Part of a small language model's weights.
Architecture: RMSNorm before each block, untied embeddings.
Training: a variant of Adam for these matrices, 986M tokens, 7521 steps.
Each number is 500 + 25 x the weight over its row's rms, rounded and kept within 0 to 999. Layers, rows and columns count from 0. Numbers have three digits each. The size before them is the row's rms in percent of the matrix's.

# down: layer 3 MLP down (transposed), 3072x768, rms 0.0351, rows 1262-1275, columns 0-63
# gate: layer 3 MLP gate, 3072x768, rms 0.0351, rows 1263-1275, columns 0-63
# up: layer 3 MLP up, 3072x768, rms 0.0351, rows 1263-1275, columns 0-63
down1262 100:490490462517513476493516524475525485481458487498516517510487490510461530506463554471505481549495534474478510523496450520544499536564538483503447487527484501500502500532494491512514523506513466
gate1263 104:494507542483509525498521511506494474532544483538517499525504490501487513491545507489502476498496465434514489495443491543549470496536488461470487515504511426516523501539527478476508469522482523
up1263 102:443484510477531524513473506510504442511502544547509471548456481481496485469491527469464484497539543432510522485458499506522450518475495498461445496484445502492514481500522511518503517507525522
down1263 100:459514491496470457489482510506531456485511467482470502509504535478476528498486484492460502505492528507448501503513494487517520515507464502479490496488518488465511519481523491506485513464520513
gate1264 104:477477461523534518509509563497492513523556498444541496478528448495522547491485534498492494521478513508472545467514467539500468520480500490494485454514555516528471468529534516480518471484461508
up1264 103:472532510487498507487507516538472510426474509509491466477504483508485547507477536528494464507506476534514519497513523472489487563458474478504486524489471481531492468472517479463492494493486491
down1264 102:454522519527518455498463476509493536503521517521468499531531482515513580515485507505496486485494509485470479484487494449456452553506442497515492485458521496521494476460522478475499465495478483
gate1265 105:500507489505513488499515545519493505504482491467520504486481481481472502497457465488502485522487505490461512491510455523527546513495484502492515540550494521503552473461489503480462500475529469
up1265 102:517467485486461494474507536485488514458485512485460482518516484504482511501504527507511505491481527463471452546512518486469493501484516512547522486532477514509501493463526463477487499518498539
down1265 102:509519477465542526502477500510485490475533508499548523458476497494494525503492510476488521492500477508468464481484498524476478495508488492499491499474547504503494453452529502522475538551475485
gate1266 096:488537486477556526439506488524526495492503507447479491442486509491532501487486498511494517459507478543466476513533527508492522513545494527449485522533527474468521513496514509486541505519508501
up1266 095:499487478453449470498532515521493497545486481512483503521505487486501518540512503498483504535489514513494511490445518538520505486495569490519483484487487505494507511482487471471494516501488479
down1266 095:531523505509502487519502499501519479517515482457477511487528508476481468523470507459512533480491437497517472494493473492495521520530527456437453526537517479502497524487533502512497490551492514
gate1267 106:504498506458453438504502536476472471519439471490494496521512514511525530503558540492487506550509487485524485563527475486487503504512510488522504488516541510528471483498461509524519496510490472
up1267 097:545518488485498507504506517484519506467522492485515495490480529548495494524461508486492463491522491499489499517450476499498494520496510537504460553515526508489511487498477513484496499488502521
down1267 097:540510491464476498459476520471463425531505454558527508538494514491482524502556524531480467530511525464493491548532505469483506485492501466508494497504509523522472494513472491475512514508532489
gate1268 103:480516517453513505532515529510476475526499517503523545461546494477463477474484474503490542515437498466481520509517504517503445490475507489481517505512509477512520514540466491492515473542540527
up1268 095:492507518494463522529525496484479502482477462490513549509544482487456458502462495504465574497480542478484500466503520516476446472468533497495494492469502500461509524510501548468497487530510509
down1268 100:510501478524425532498456534466516518483521544495496540517491475525478491505495514498475539493477523510407458494498486504481424491493542490529526476505524498451482527524467490474509509474516536
gate1269 102:502562540490499499519532487436482510514497483494517498490549511525496540461516487499524463497517498516458493526499506510556479548473484501477530480514544475523550472458506499493549521482483477
up1269 101:509496516498522522493498512557516502500470468517488460501502504510533489488544497498521512507507475528526531504463509484440489490514499523514484503512478462503515507528527506555498513497517549
down1269 098:508523516525510501503544468522510484529495514477517489504479521511466544486490497460478530513481510465494521478492512515507468482523448494445470524501457476482499449485492486507488487546561499
gate1270 107:454539519453515477502532469500509504512546504522497476507526508495492515477456499497511483515491528486499533455502538501481476464489502513499514515523529454514501493469483507528502493532468494
up1270 104:511503483537497522486519512479485522510495461458534504478499503510509526519497531478500527506525493541494523504501537465502495517484497518515539508496532504518519466506480499510530509534470473
down1270 103:508540473477495481445522555486510499545449499497504542511501500455487496519492470541493536467509456523474504483545488522517472518514495486503510485477500510512470503502516458469507485488472481
gate1271 097:534543498514500504509504482486479497496526534525497518464475505547504510501494476469531494444486492491450533533480507521465461510478486483491545518472481498498528483537478492528484477532582496
up1271 097:462497521545473494506479476492487470507495500482474465515446526492497506493530516465464455507547505506487503498483527524479566485474491510518553441501483507466522491496541482497520513507462501
down1271 098:526492544505473504480499494514480512516508498464508462519471491509508518529478479464490503514491516427494496459555532515490541505515537499506493493522464545462506470470536476435474489484506500
gate1272 098:506489490537471495543519508516506485495513482501518529513498473474495459555497511484469534491483523533493517499500521532520498467557492472509514520478488494506518542484531537500538524506502551
up1272 100:519535508510541510488500504528520481490499512514560504493566486465516487489482521518494540458502497501522494482478465540497458489478544466483552503496478542498477493541485524503529467497507540
down1272 102:506526526490528510532504462537507516523515511538547482509515452560550492521488544487492482471545482479491507490566478520499481533516520477539502521468441482511509498527508491475521476512502474
gate1273 094:514517527487512558526531540502530524492498502492518519508527500549517475485508537553501483450502468479467514494455486543499495464476489502479493501483536513506486477531503505528492503473528524
up1273 097:476497544488496519483486499493528484511464486483486509485497492475516466471503466507532491487513462540498496467509508507544493479487477524475518528527481499539505464513496500502491435519523503
down1273 099:521534519478478527525516443489476527526509542446507525511513520487506521496496500493477504461512542541508490534519475516498530503493500554529542490496485516479461544485484505470532522512530513
gate1274 097:511514516483492500509547505497531515479470511508473490489525524497478521528527485499521509461513465465507537480494520496521495484479523493513491521512519482512501505514472496523518531505467541
up1274 099:498551491493459488521486515484498485502505481472499524496527535551483497501523510523529470479491499492551502479512526505508529519463504509527482503510491491483451517528462508482482491478492470
down1274 100:483495541511509518479502515503479505490515477533504520458522511515507427507534507488532481506499501481538506501491496519534521518452503532488493543527504497506506474424498472499451499491494456
gate1275 106:465505440470496504465518494476489484510488486507471485524486510537514476471491534519463484529470518513510446538509497500476522486535533491487508494530542455507513512497507462507483502506492465
up1275 107:506466512505515493482509482445528507545522499511487508518539473488486506489459486492513497459492431562525515513532481480551511482483528501490558500486550501525507495503498498500551487523512504
down1275 104:541505512525512498525510519532506458488496483507478514508472501431522511462491458473485502464553466521476520518436481481493456473481488454520529534483477552462512500500489521527457491494526502